Weights of a small transformer language model.
Size: width 128, MLP 512 tanh GELU, vocabulary 2088, 2.25M parameters.
Training: a variant of Adam for these matrices, 157M tokens, 9565 steps.
Each number is 200 + 40 x the weight over the matrix's rms, rounded and kept within 0 to 999. Layers, rows and columns count from 0.

# k: layer 2 attention key, 128x128, rms 0.0869, rows 52-63, columns 0-127
# q: layer 2 attention query, 128x128, rms 0.0833, rows 53-63, columns 0-127
# v: layer 2 attention value, 128x128, rms 0.0899, rows 0, columns 0-127
# o: layer 2 attention output (transposed), 128x128, rms 0.0906, rows 0, columns 0-127
k52,239,176,204,215,167,210,186,240,208,255,149,144,176,199,207,230,193,166,143,148,250,187,247,200,222,197,176,172,230,171,206,190,178,147,169,169,209,181,162,248,306,216,147,280,129,236,230,202,171,193,194,167,208,200,101,202,138,220,169,177,125,260,195,171,179,67,242,143,266,214,133,171,286,233,124,207,183,257,214,291,237,203,229,173,191,120,225,209,204,174,150,238,172,172,274,210,202,146,191,151,176,186,169,130,270,222,200,214,220,238,174,263,181,153,227,198,245,244,240,197,198,253,199,200,232,245,186,200
q53,190,260,205,248,207,266,134,164,199,273,223,223,236,280,219,213,173,191,191,155,198,267,298,222,170,219,144,250,261,210,183,196,203,181,143,224,248,181,270,224,301,167,141,244,221,130,246,220,178,158,148,125,285,117,132,175,176,193,183,109,199,217,207,181,257,190,218,125,188,264,206,190,213,199,123,243,191,150,205,174,230,200,89,201,266,184,172,237,154,188,163,166,160,273,226,236,288,133,224,200,238,294,208,181,158,135,144,159,241,181,168,169,178,165,222,170,190,244,196,166,247,264,249,259,214,233,200,270
k53,146,169,194,244,209,190,216,229,232,258,233,224,266,229,168,129,207,150,214,181,231,178,181,237,221,234,150,99,134,162,242,138,226,193,282,174,197,194,194,134,255,233,242,142,110,236,235,180,232,220,152,262,253,240,219,122,199,215,183,229,96,224,171,205,219,122,229,150,272,231,230,172,161,202,167,189,223,174,208,214,241,210,90,147,186,161,189,167,144,234,243,137,237,220,252,202,201,141,168,202,171,233,170,195,256,212,173,136,164,228,228,218,212,238,234,210,245,225,161,115,183,173,197,197,247,128,184,156
q54,333,173,222,226,178,142,172,73,251,139,228,246,213,198,207,212,244,262,244,237,174,275,157,278,228,232,200,194,200,150,184,208,310,264,198,215,264,210,225,162,229,172,254,97,199,241,243,162,201,233,214,173,172,124,127,83,211,187,160,175,177,245,208,206,242,187,156,203,143,200,215,209,265,198,189,219,161,237,153,102,206,123,198,198,217,216,201,201,156,182,202,239,235,229,131,159,164,343,260,227,241,190,216,202,184,187,181,219,179,176,108,162,204,143,210,182,156,209,178,132,237,212,207,238,198,155,186,137
k54,89,168,219,126,208,147,212,281,312,248,251,170,259,260,197,205,186,92,183,228,202,151,181,163,221,182,125,222,194,230,227,212,200,246,144,219,139,189,275,240,176,165,242,228,201,242,231,135,110,221,237,187,232,182,189,159,195,195,171,164,220,146,143,289,199,206,253,242,193,202,247,255,198,197,119,250,141,134,223,242,225,210,203,173,200,180,247,176,227,245,200,202,229,179,236,272,270,241,172,238,262,200,218,168,196,235,202,242,177,151,248,167,221,216,231,185,190,177,224,109,188,202,227,210,171,144,205,191
q55,216,244,238,153,221,211,243,125,282,234,183,236,182,203,221,263,183,261,154,250,204,235,227,189,162,256,169,323,237,220,243,245,236,249,162,207,274,168,211,163,157,277,192,133,220,290,198,196,221,199,156,198,206,252,198,201,195,181,246,153,187,182,215,163,269,221,237,309,156,204,270,114,276,188,167,176,231,191,182,228,188,156,212,221,204,174,149,231,223,193,185,201,262,241,107,210,139,209,209,170,221,258,176,198,212,115,158,242,227,191,120,225,256,151,232,167,114,215,230,275,152,221,224,205,198,223,68,159
k55,213,181,226,200,157,208,269,226,274,199,187,212,187,229,186,199,186,105,184,194,241,164,107,162,180,167,140,148,206,244,155,197,162,205,162,215,201,146,151,263,152,217,186,208,153,188,269,203,200,249,165,137,193,156,157,192,180,161,170,224,168,231,129,248,160,177,187,250,248,244,188,254,172,223,157,186,180,247,197,168,192,168,251,199,209,175,227,205,129,222,284,232,231,205,176,216,229,249,246,221,187,211,176,210,266,118,216,172,287,169,232,194,205,169,238,219,138,216,290,208,170,117,216,276,194,156,183,183
q56,212,219,164,205,173,173,233,174,178,181,246,249,211,229,210,152,249,123,157,231,223,166,151,182,232,239,254,165,219,234,164,170,159,283,157,287,173,250,200,202,132,223,151,178,208,213,143,159,181,173,167,200,241,298,268,181,265,166,206,227,216,260,261,297,196,153,219,128,165,233,150,257,176,179,294,143,285,166,174,213,132,210,196,145,137,248,164,165,230,167,271,101,196,146,276,188,163,202,175,150,123,194,276,226,222,255,122,206,134,148,291,283,196,231,189,307,253,169,170,131,166,104,182,184,268,145,280,228
k56,152,216,170,169,164,186,249,233,241,197,94,199,180,238,151,190,273,261,177,212,219,229,236,218,214,242,261,205,175,247,202,224,207,162,249,194,235,235,178,182,242,100,234,145,184,231,148,186,219,190,220,193,194,188,215,211,171,177,238,120,186,157,270,165,228,214,197,241,179,160,193,219,198,146,283,173,211,210,120,205,169,217,336,175,143,207,188,128,188,177,214,254,184,217,198,249,180,201,230,143,245,150,194,222,177,252,223,217,161,275,192,239,188,160,149,166,177,189,202,225,212,304,142,91,240,296,146,212
q57,186,309,161,210,226,243,221,185,246,260,207,152,245,285,296,77,201,239,175,221,159,165,116,138,178,270,210,161,167,232,215,253,207,192,146,213,230,201,224,163,233,143,201,266,195,194,241,183,170,216,164,242,213,199,175,178,263,155,247,131,230,242,171,196,148,204,279,142,185,173,156,226,197,230,272,177,152,173,226,198,194,159,188,126,202,278,186,256,205,155,227,183,120,196,134,185,193,276,182,148,272,263,249,236,172,235,222,248,193,200,152,218,290,148,215,175,201,173,185,85,199,184,182,229,195,264,179,94
k57,134,233,189,220,137,287,186,169,251,238,180,145,238,196,234,188,251,124,148,203,193,150,244,240,232,180,158,297,149,304,254,198,219,186,274,174,165,215,305,212,219,246,205,141,220,181,128,221,213,176,218,205,181,168,194,236,207,198,191,145,205,222,170,236,242,180,184,217,180,125,242,255,203,130,180,196,202,242,192,268,184,231,215,212,227,152,248,186,156,147,248,156,229,203,216,269,227,156,192,254,227,237,174,225,147,166,244,150,153,224,177,189,199,157,235,182,172,169,225,186,188,211,237,192,268,215,141,175
q58,205,105,170,208,208,276,155,134,176,133,268,234,190,269,257,219,210,146,144,189,178,290,204,212,177,270,163,196,271,239,204,192,200,214,214,311,178,149,324,262,205,278,215,237,171,169,237,162,175,303,156,169,242,191,227,92,126,189,142,189,199,199,203,260,252,155,228,183,166,252,198,108,170,196,127,174,166,109,228,279,274,159,144,99,220,150,183,142,182,170,189,194,258,177,203,238,214,202,199,248,219,251,209,241,221,224,234,158,300,210,243,179,171,149,164,200,77,174,305,165,194,225,212,207,240,220,210,178
k58,103,193,166,201,167,212,215,242,170,291,169,237,216,302,185,231,222,101,250,217,201,155,279,215,262,203,175,130,166,260,214,123,185,177,265,203,225,238,239,224,230,250,205,246,186,246,288,224,193,186,171,187,305,170,292,211,246,185,212,174,149,220,131,251,258,209,216,255,231,198,204,216,159,246,130,167,258,147,185,158,181,184,256,190,211,141,125,181,218,272,234,233,260,95,247,188,192,200,150,162,197,228,183,142,197,198,166,174,209,152,221,196,174,181,176,209,50,147,138,171,188,224,192,218,182,216,197,185
q59,206,216,239,165,230,274,291,240,177,342,193,179,245,222,192,187,219,218,122,261,204,212,244,203,192,174,216,174,252,214,175,173,265,53,199,227,276,206,246,200,205,210,187,170,241,227,229,243,164,167,185,181,145,193,141,203,161,233,196,140,163,215,223,199,208,250,216,198,182,191,226,140,238,211,207,225,205,206,221,223,132,228,204,212,226,217,171,168,215,186,188,48,257,244,200,205,292,152,143,179,202,228,154,274,156,151,190,91,203,105,119,206,209,185,214,72,224,193,217,142,204,185,216,195,205,185,243,259
k59,155,184,233,250,115,220,240,145,226,175,216,252,188,221,192,187,194,222,200,230,228,260,189,154,178,177,195,127,169,169,205,134,211,187,254,242,233,170,250,151,170,240,121,184,100,166,183,202,257,194,206,202,228,234,206,199,156,260,134,222,198,256,230,211,257,215,196,197,170,197,178,203,174,204,204,205,221,229,235,170,225,163,172,140,196,201,166,174,219,292,210,119,186,241,213,181,224,185,184,156,153,207,166,217,243,179,133,105,237,184,189,245,214,176,251,135,255,134,187,230,149,219,300,242,241,262,239,201
q60,202,130,130,214,176,119,193,133,222,223,228,305,166,138,230,223,151,204,228,210,220,198,172,220,200,250,236,205,119,205,233,156,185,354,199,183,208,245,197,197,165,307,175,162,241,168,244,157,207,180,180,276,160,241,225,91,219,153,252,303,245,176,245,214,162,186,201,204,187,204,169,278,147,205,277,103,175,204,246,193,256,220,152,128,138,174,251,240,150,210,189,262,213,165,183,176,106,269,216,215,167,212,209,174,193,153,154,156,144,228,209,217,183,225,220,237,227,244,186,109,217,195,171,148,193,251,242,185
k60,169,261,224,176,228,268,185,215,199,286,250,201,169,221,150,174,218,184,156,134,266,191,212,183,223,206,133,294,247,186,168,169,217,195,217,178,198,205,203,249,212,186,232,224,254,237,192,171,168,221,147,177,258,192,209,174,167,188,291,118,170,222,232,139,192,249,224,218,227,196,196,226,221,234,185,209,117,167,170,229,213,217,179,178,150,179,267,167,205,137,193,290,191,182,152,231,201,234,211,196,188,184,234,227,212,266,229,228,159,205,224,212,217,174,187,241,206,126,178,232,236,238,117,144,185,193,212,164
q61,206,221,181,176,164,115,199,227,227,285,218,209,243,215,240,168,233,199,205,176,163,142,179,168,238,262,188,263,255,186,157,210,230,230,195,206,169,183,188,184,181,232,148,198,183,116,176,175,171,162,164,247,175,190,257,135,197,163,236,193,160,170,167,231,144,114,174,147,171,213,249,158,239,190,174,238,116,230,244,212,336,263,207,190,238,225,157,195,191,154,140,203,212,229,162,214,224,213,150,167,238,269,180,180,143,230,147,278,215,231,105,215,222,218,194,159,189,178,269,208,283,246,239,261,192,160,269,153
k61,152,206,217,197,204,204,180,221,240,282,222,257,224,243,203,176,213,201,163,151,220,193,234,284,251,222,207,215,153,235,253,194,126,151,279,185,210,137,192,187,151,258,221,185,177,226,193,144,191,176,200,255,175,188,184,206,178,180,161,194,182,202,226,220,262,175,166,248,149,182,220,171,229,193,221,230,175,150,202,256,273,193,204,256,224,172,151,256,230,192,227,156,221,157,232,218,177,207,149,239,237,228,228,205,180,186,259,203,229,180,203,250,229,158,166,235,166,129,192,182,254,186,161,266,279,247,241,153
q62,181,201,197,268,233,245,274,190,136,192,204,239,145,204,246,275,266,233,272,243,201,241,164,202,244,280,134,241,165,215,131,166,163,200,201,163,191,187,209,205,247,237,268,148,186,215,298,193,191,276,229,254,269,165,196,211,193,171,230,226,223,210,152,139,285,185,141,275,231,190,285,185,206,247,124,237,163,220,110,141,243,203,157,220,185,264,171,210,191,131,198,185,301,205,243,141,170,219,182,191,139,135,205,273,232,207,158,176,197,152,136,188,87,186,198,112,203,249,136,97,205,274,183,163,194,274,151,200
k62,111,220,227,254,237,155,246,254,196,218,232,185,229,248,231,181,181,237,206,277,195,225,147,135,133,209,194,201,181,178,126,189,255,192,106,202,200,139,224,235,208,213,313,185,226,152,173,204,247,176,208,205,219,190,227,154,242,155,226,166,207,184,162,140,128,277,183,251,230,250,240,281,201,234,204,228,201,167,251,170,227,208,131,126,164,245,229,187,235,205,209,205,175,258,212,177,189,200,159,209,239,176,242,244,219,145,112,184,183,169,233,52,234,193,213,165,303,204,223,248,209,272,206,213,149,158,238,172
q63,235,121,135,176,181,217,197,166,294,203,260,258,38,227,174,231,110,301,214,138,205,201,176,228,237,196,199,185,176,238,142,148,226,225,201,163,223,237,189,168,175,221,141,212,220,266,212,174,175,218,168,175,110,237,202,88,209,212,214,215,175,213,145,240,171,254,270,206,251,187,220,191,136,138,265,185,164,247,180,188,210,182,230,112,288,130,197,200,233,208,194,190,182,225,129,169,186,247,214,172,214,198,238,215,234,201,169,256,177,196,145,216,200,245,212,238,193,217,171,203,130,142,173,248,214,152,179,147
k63,286,136,177,177,217,236,205,151,284,235,224,199,220,178,128,229,161,212,177,163,183,174,263,177,248,184,153,276,185,239,204,234,151,191,221,178,205,266,242,243,212,167,157,242,214,220,239,159,176,178,225,116,206,163,160,255,221,216,112,155,195,138,191,150,154,163,195,154,172,206,205,197,249,156,80,211,189,201,234,246,224,196,171,224,194,151,237,143,191,172,182,202,222,200,250,200,245,246,189,215,201,159,169,205,231,243,242,218,165,221,205,246,182,167,213,236,111,172,218,242,220,167,196,262,217,218,240,158
v0,203,251,143,175,189,152,179,165,214,202,220,128,213,261,237,221,217,216,204,150,203,155,193,141,191,178,188,194,229,204,244,226,231,210,231,198,196,201,266,202,216,199,207,191,199,165,144,191,189,218,172,250,185,231,187,212,137,228,181,238,198,201,194,202,195,194,182,114,220,236,254,209,229,169,200,182,221,220,212,176,222,178,234,209,227,266,136,188,193,181,154,138,148,242,198,221,235,174,193,226,201,245,160,200,264,236,200,190,195,210,188,233,211,183,214,277,172,160,210,171,235,207,208,181,209,204,173,202
o0,185,136,198,235,160,234,167,186,198,197,181,263,199,213,205,129,214,200,198,208,198,224,185,191,208,164,173,192,162,103,110,162,219,207,212,197,195,154,145,183,178,197,178,227,178,213,189,200,153,187,201,184,220,187,196,189,199,244,178,189,241,247,177,272,176,225,194,234,258,144,212,212,234,179,225,161,238,220,215,181,210,230,195,134,194,270,233,205,231,197,173,142,223,142,211,186,187,213,200,242,215,224,227,169,178,217,187,144,190,156,163,211,190,210,159,261,256,188,203,217,204,209,181,135,136,190,227,162